python train.py --head_dim=32 --norm_place="pre" --norm_eps=1e-05 --init_std_o=0.0 --optimizer="soap_variant" --lr=0.00479 --warmup_steps=200 --schedule="wsd" --train_tokens=95340000
Each number is 50 + 12 x the weight over its row's rms, rounded and kept within 0 to 99. Layers, rows and columns count from 0. The size before them is the row's rms in percent of the matrix's.

# layer 4 attention query, 96x96, rms 0.198, rows 0-95, columns 0-31
092:62 46 39 39 38 52 45 48 29 47 38 57 50 63 47 53 54 42 37 74 51 48 48 44 46 58 61 41 28 39 40 53
105:54 60 47 49 56 61 53 58 39 29 53 45 54 59 34 35 50 39 56 27 55 60 39 69 50 47 65 65 39 58 44 65
087:53 52 23 40 60 50 38 59 45 51 53 61 59 37 53 53 58 55 42 43 66 43 62 55 12 42 57 55 75 55 28 61
092:54 37 57 68 56 71 38 31 56 61 64 64 52 44 57 32 68 40 42 61 38 39 57 55 29 42 28 52 70 58 48 32
093:46 61 40 63 51 51 38 44 69 46 52 56 72 68 61 37 49 40 58 45 61 51 38 63 45 26 60 42 30 41 52 53
103:54 56 21 49 43 61 37 43 58 56 55 55 48 42 30 52 53 43 51 24 38 55 66 57 65 50 48 59 57 57 54 43
089:48 50 46 65 43 45 58 53 56 67 58 65 63 51 41 79 48 33 49 61 37 45 41 53 63 34 43 61 42 51 51 46
102:37 50 54 58 50 61 48 59 59 50 28 42 49 41 30 54 28 51 39 63 45 40 30 68 58 32 56 57 33 32 77 77
081:50 27 52 77 62 41 44 32 57 56 58 50 37 54 51 38 53 64 59 52 42 52 61 43 45 45 49 66 60 66 35 43
099:71 27 43 75 32 51 41 59 54 60 56 56 52 42 51 38 53 37 61 45 45 49 50 34 60 65 43 40 44 65 55 48
107:38 37 47 51 54 41 39 53 55 50 49 56 43 45 52 58 43 60 40 58 34 48 07 42 55 52 62 72 40 73 65 45
101:46 61 58 38 39 49 35 50 64 53 43 36 42 52 47 63 46 65 33 56 77 62 49 50 33 60 81 38 59 58 42 66
100:53 42 52 34 57 55 50 59 64 38 41 60 44 57 41 45 41 23 50 24 62 58 52 50 42 59 27 18 59 62 56 45
094:39 35 43 45 42 45 58 47 49 56 46 34 40 44 43 45 33 75 47 51 63 71 47 68 43 51 51 42 52 73 40 60
096:52 70 46 34 75 83 55 23 64 79 36 55 47 38 48 68 61 70 45 46 54 52 41 45 44 55 56 40 65 54 33 46
094:56 74 55 43 47 42 62 50 42 46 26 47 41 43 68 32 50 58 46 33 52 33 58 65 62 43 48 30 56 53 59 47
104:35 64 26 45 55 63 60 48 48 57 51 65 35 43 57 35 49 54 53 53 50 60 64 44 48 61 48 59 40 52 41 34
093:41 51 47 52 39 66 46 68 50 40 44 44 33 33 42 46 41 31 66 51 28 45 49 42 52 48 50 27 46 58 37 53
100:58 47 48 30 59 50 44 48 34 56 43 38 53 61 66 48 77 46 70 33 70 39 71 57 55 57 50 49 62 41 53 37
098:49 47 48 30 52 66 81 67 70 54 80 47 36 54 54 62 48 26 41 41 53 30 51 52 51 52 24 57 67 66 34 36
098:36 46 44 64 66 69 37 38 43 50 24 55 42 63 53 35 38 42 53 80 58 53 46 39 40 39 44 60 59 71 54 61
090:54 50 51 75 61 37 68 56 38 56 57 46 48 41 40 38 62 38 46 52 41 54 35 48 63 58 72 61 53 40 56 38
091:52 54 51 44 49 31 52 48 51 34 43 38 67 59 67 63 29 41 46 47 59 62 40 49 56 34 54 44 66 65 57 72
088:42 71 47 76 49 47 20 62 56 52 54 58 38 74 35 62 57 52 53 41 36 40 23 67 45 50 40 52 76 54 64 58
100:60 43 44 45 55 63 57 43 41 56 41 65 33 46 43 51 53 58 72 27 47 37 58 67 64 69 46 53 56 48 41 58
109:59 51 46 71 39 47 63 46 54 32 64 41 54 60 72 45 20 76 54 53 33 51 49 54 47 47 39 38 34 55 52 38
085:53 27 38 16 45 57 47 56 29 16 46 51 40 42 65 50 42 56 54 51 43 46 47 44 69 48 39 33 55 56 54 57
094:61 55 61 52 51 47 45 72 81 44 51 54 59 57 44 48 55 43 71 36 40 59 41 22 40 42 59 25 27 38 58 39
093:47 49 44 29 49 53 27 47 35 48 62 55 53 45 35 50 45 64 33 50 39 59 59 61 39 53 54 62 50 59 42 57
091:42 50 42 35 47 61 49 58 44 74 45 29 67 49 18 49 33 69 62 60 46 39 53 40 45 59 66 53 47 49 56 45
094:38 33 50 66 65 65 52 57 66 54 48 54 38 74 49 45 44 46 50 68 51 55 65 34 48 69 65 53 59 49 55 54
098:37 62 65 49 36 70 33 46 36 49 68 52 26 62 41 46 49 55 64 44 63 66 51 45 68 60 66 44 58 57 33 45
098:44 63 44 68 52 55 51 40 49 48 49 42 41 27 79 44 32 47 63 33 46 57 30 50 46 35 36 39 46 23 50 41
102:53 34 65 56 33 58 57 66 52 53 51 45 59 40 69 41 48 33 53 73 30 36 35 46 39 31 60 37 57 41 54 59
109:41 64 64 52 61 69 50 44 66 67 52 52 30 49 64 45 48 72 53 61 33 57 69 26 47 57 66 29 66 47 44 51
111:43 52 45 47 80 40 55 44 31 56 58 40 28 50 62 37 55 59 39 31 62 53 64 48 50 56 45 54 70 52 41 52
110:39 45 32 34 53 43 46 42 80 46 27 39 53 59 29 55 61 52 54 53 50 62 27 61 70 56 35 47 38 31 43 67
105:48 49 44 66 52 63 57 33 46 53 51 53 44 42 54 37 56 78 32 57 58 45 50 59 59 62 46 54 47 54 67 35
104:59 49 52 54 49 36 65 44 60 67 40 52 41 43 65 43 32 58 44 53 62 21 49 46 40 54 54 36 52 52 44 45
105:61 67 62 39 59 37 58 41 44 51 47 75 66 44 25 39 55 52 66 27 38 38 67 61 43 59 60 78 65 31 54 27
119:48 53 49 39 40 44 53 29 47 60 35 33 52 48 47 46 49 41 68 56 44 45 52 46 57 63 45 32 55 77 40 64
107:54 35 49 43 49 48 63 39 38 31 55 39 59 46 31 66 40 59 39 60 59 67 53 67 49 70 55 57 29 45 43 47
101:51 49 56 28 56 40 45 58 47 41 42 51 70 52 29 38 51 67 46 46 46 32 24 66 43 44 61 40 59 50 69 58
112:47 68 43 51 55 66 56 50 63 55 43 45 56 41 82 68 51 34 41 42 53 53 42 45 71 52 28 56 56 48 43 54
111:59 43 58 63 32 49 37 41 60 62 59 54 59 76 19 77 32 63 49 57 44 43 50 42 43 60 64 60 56 33 29 33
103:68 53 38 44 55 42 53 60 51 50 56 44 69 64 37 53 44 52 60 59 57 58 42 41 62 59 72 41 37 50 82 26
111:50 57 42 60 49 45 75 44 59 24 34 31 39 48 49 49 41 56 38 50 52 46 50 78 62 41 59 38 59 28 54 77
103:65 65 56 77 38 31 50 46 68 40 49 43 48 49 42 59 62 36 73 43 52 45 55 46 72 35 41 49 58 49 64 59
111:35 55 55 45 58 62 21 42 44 61 39 60 40 67 75 42 54 64 60 53 48 44 43 48 47 56 54 62 47 35 53 59
100:45 55 48 75 59 37 55 47 42 52 32 46 48 69 60 58 52 33 36 68 41 70 41 67 56 35 53 47 45 34 69 61
115:62 41 75 73 40 41 48 33 48 53 64 59 51 42 58 39 67 24 46 40 39 30 32 51 62 41 49 41 59 33 35 41
106:50 29 55 50 64 57 66 51 69 51 66 51 58 59 54 45 72 46 52 44 36 50 36 42 49 40 33 37 51 49 53 58
107:61 42 40 31 50 41 63 55 49 63 55 71 49 43 48 50 59 53 57 45 55 43 49 81 49 53 63 46 60 76 59 45
096:33 44 34 27 40 60 27 43 39 39 57 59 43 36 42 47 58 52 20 55 59 68 58 48 39 42 64 33 64 49 44 49
107:59 53 45 77 41 42 49 53 50 61 51 54 43 50 38 31 66 62 49 53 71 57 42 73 58 57 54 24 34 42 33 50
099:68 40 63 30 62 76 64 51 64 43 56 35 39 75 59 33 43 45 37 35 50 60 35 59 58 44 56 56 29 64 46 47
105:43 50 66 68 63 63 69 56 48 44 31 30 55 50 35 59 48 45 63 51 39 53 37 35 55 47 50 57 59 52 65 53
096:51 42 46 48 55 25 52 54 34 51 58 54 57 43 63 32 28 54 58 47 14 64 51 83 45 42 54 87 55 53 39 50
111:56 67 55 48 43 58 31 58 23 52 50 58 41 72 64 43 27 35 55 34 52 62 61 47 30 49 39 53 58 50 45 36
109:41 56 53 51 43 56 76 47 52 39 39 58 42 42 47 63 39 41 68 39 29 64 60 38 47 67 42 63 71 48 56 32
109:41 42 41 32 61 22 58 42 40 47 76 59 18 48 53 57 57 32 39 56 45 51 60 43 73 68 51 54 34 34 49 30
108:53 31 48 46 54 37 57 41 56 58 50 54 48 49 48 51 52 45 35 36 61 49 46 46 37 50 70 42 48 48 27 45
107:53 57 37 47 42 51 61 26 52 62 45 30 59 74 50 63 56 49 54 51 70 43 41 62 47 42 44 29 53 52 64 44
098:56 36 47 53 53 52 52 32 61 54 62 39 74 58 69 57 41 27 52 64 75 41 60 28 72 47 64 36 45 44 68 49
099:53 25 42 42 54 41 61 55 43 40 61 62 54 68 40 59 41 58 53 71 79 30 30 42 51 47 37 54 31 58 42 68
092:68 37 56 50 41 31 57 42 67 43 63 40 48 54 60 40 61 14 56 27 40 55 44 40 66 66 57 72 54 37 61 49
100:71 64 50 55 55 50 42 57 28 55 57 50 52 43 50 60 59 49 48 30 58 56 59 80 30 65 44 44 59 57 50 53
091:36 52 33 55 64 67 39 48 47 71 76 53 61 37 44 70 52 57 38 42 43 77 60 38 46 62 61 55 64 61 46 23
096:66 40 52 58 43 38 48 45 17 49 45 57 51 56 62 63 49 59 56 76 44 58 29 76 58 61 44 33 57 23 56 50
094:49 18 35 42 45 47 66 65 19 37 60 52 75 44 56 37 36 54 44 54 44 63 36 52 49 58 46 30 60 74 68 61
100:74 46 60 35 54 47 51 42 53 63 49 24 58 55 56 47 54 77 37 48 70 44 53 58 31 38 64 58 50 51 61 50
105:53 40 41 48 48 41 47 59 44 46 40 44 43 55 45 78 39 74 46 70 59 62 36 49 65 44 63 35 27 58 68 63
099:50 47 65 44 61 66 80 52 26 44 64 54 52 37 48 44 45 61 66 62 68 55 54 67 50 75 50 29 39 54 44 58
085:55 31 57 60 48 38 74 38 55 48 60 44 41 56 49 42 44 46 58 59 49 66 47 57 61 64 55 38 39 51 52 58
106:55 40 54 58 44 49 33 35 41 65 51 48 56 52 26 51 57 61 40 56 51 59 51 64 67 45 38 43 34 26 55 65
106:75 48 74 63 47 51 62 44 55 38 57 49 53 41 31 39 54 36 45 51 13 71 50 25 57 39 61 40 58 36 61 55
106:36 54 55 50 32 64 46 43 20 61 56 69 68 46 78 50 49 45 50 31 45 53 57 22 68 41 24 49 44 52 64 49
130:37 48 50 40 51 57 63 44 44 52 34 43 65 49 39 75 49 56 44 72 62 52 31 60 79 72 39 44 31 59 67 74
091:62 42 57 50 25 41 54 61 56 49 64 42 48 45 40 23 36 51 69 26 56 65 50 64 55 46 56 34 51 65 75 68
094:51 70 60 38 59 30 39 34 51 30 49 43 49 61 48 30 42 63 47 44 41 57 68 35 35 41 49 69 45 57 39 42
083:60 43 40 46 40 49 69 45 51 39 35 43 48 35 61 34 71 35 43 60 50 36 63 49 30 44 56 36 40 38 34 35
100:49 49 64 63 45 54 52 36 51 48 65 46 39 47 39 27 54 37 62 46 44 50 64 20 61 42 66 39 75 37 31 56
104:35 51 48 80 39 40 12 59 70 50 49 51 61 58 39 40 58 30 63 42 22 69 62 25 53 55 39 46 51 39 50 50
102:56 32 63 45 69 47 68 51 45 60 51 38 68 57 38 40 70 28 44 70 63 61 47 56 60 46 45 52 63 69 45 53
085:50 74 41 63 43 38 42 47 69 35 35 75 62 53 41 56 53 61 58 49 32 52 62 69 32 34 36 65 37 43 55 48
099:40 52 61 71 43 68 68 46 39 60 37 47 62 51 47 63 21 46 31 50 78 43 49 60 58 48 53 42 49 49 59 41
092:38 45 68 36 45 39 44 48 50 60 47 57 70 31 57 44 62 72 49 46 45 39 70 59 53 39 43 52 41 36 40 56
103:61 61 50 35 57 52 47 58 32 74 36 56 64 54 49 66 54 42 50 46 40 47 52 38 33 67 50 27 52 59 51 43
100:61 52 41 45 56 53 56 48 55 52 74 39 39 60 48 56 54 61 44 63 44 41 38 50 67 53 46 66 51 61 62 39
100:59 37 83 44 69 43 34 37 53 38 57 50 30 49 54 46 52 73 48 45 50 56 41 46 55 61 42 78 58 28 66 45
097:68 43 65 48 53 45 75 31 65 49 53 43 66 62 50 59 57 27 67 38 67 44 70 39 41 48 45 38 52 40 57 40
092:32 46 36 52 58 46 54 44 59 54 49 52 54 41 61 59 39 35 47 65 56 49 57 45 44 45 42 60 61 49 51 50
095:47 42 51 58 42 29 53 55 56 64 51 38 69 47 49 51 44 43 43 55 48 44 57 56 50 50 75 55 33 34 53 46
091:66 53 69 74 54 33 45 58 72 70 58 74 56 36 65 41 49 49 37 60 23 61 69 56 23 50 38 62 72 51 33 46
083:40 50 52 79 44 41 37 11 34 67 55 58 69 53 32 40 51 49 39 57 62 42 50 53 40 52 41 46 51 62 48 61
089:62 40 65 62 48 64 33 22 56 48 51 50 60 45 66 52 43 54 42 29 47 38 54 40 36 31 50 52 48 46 29 59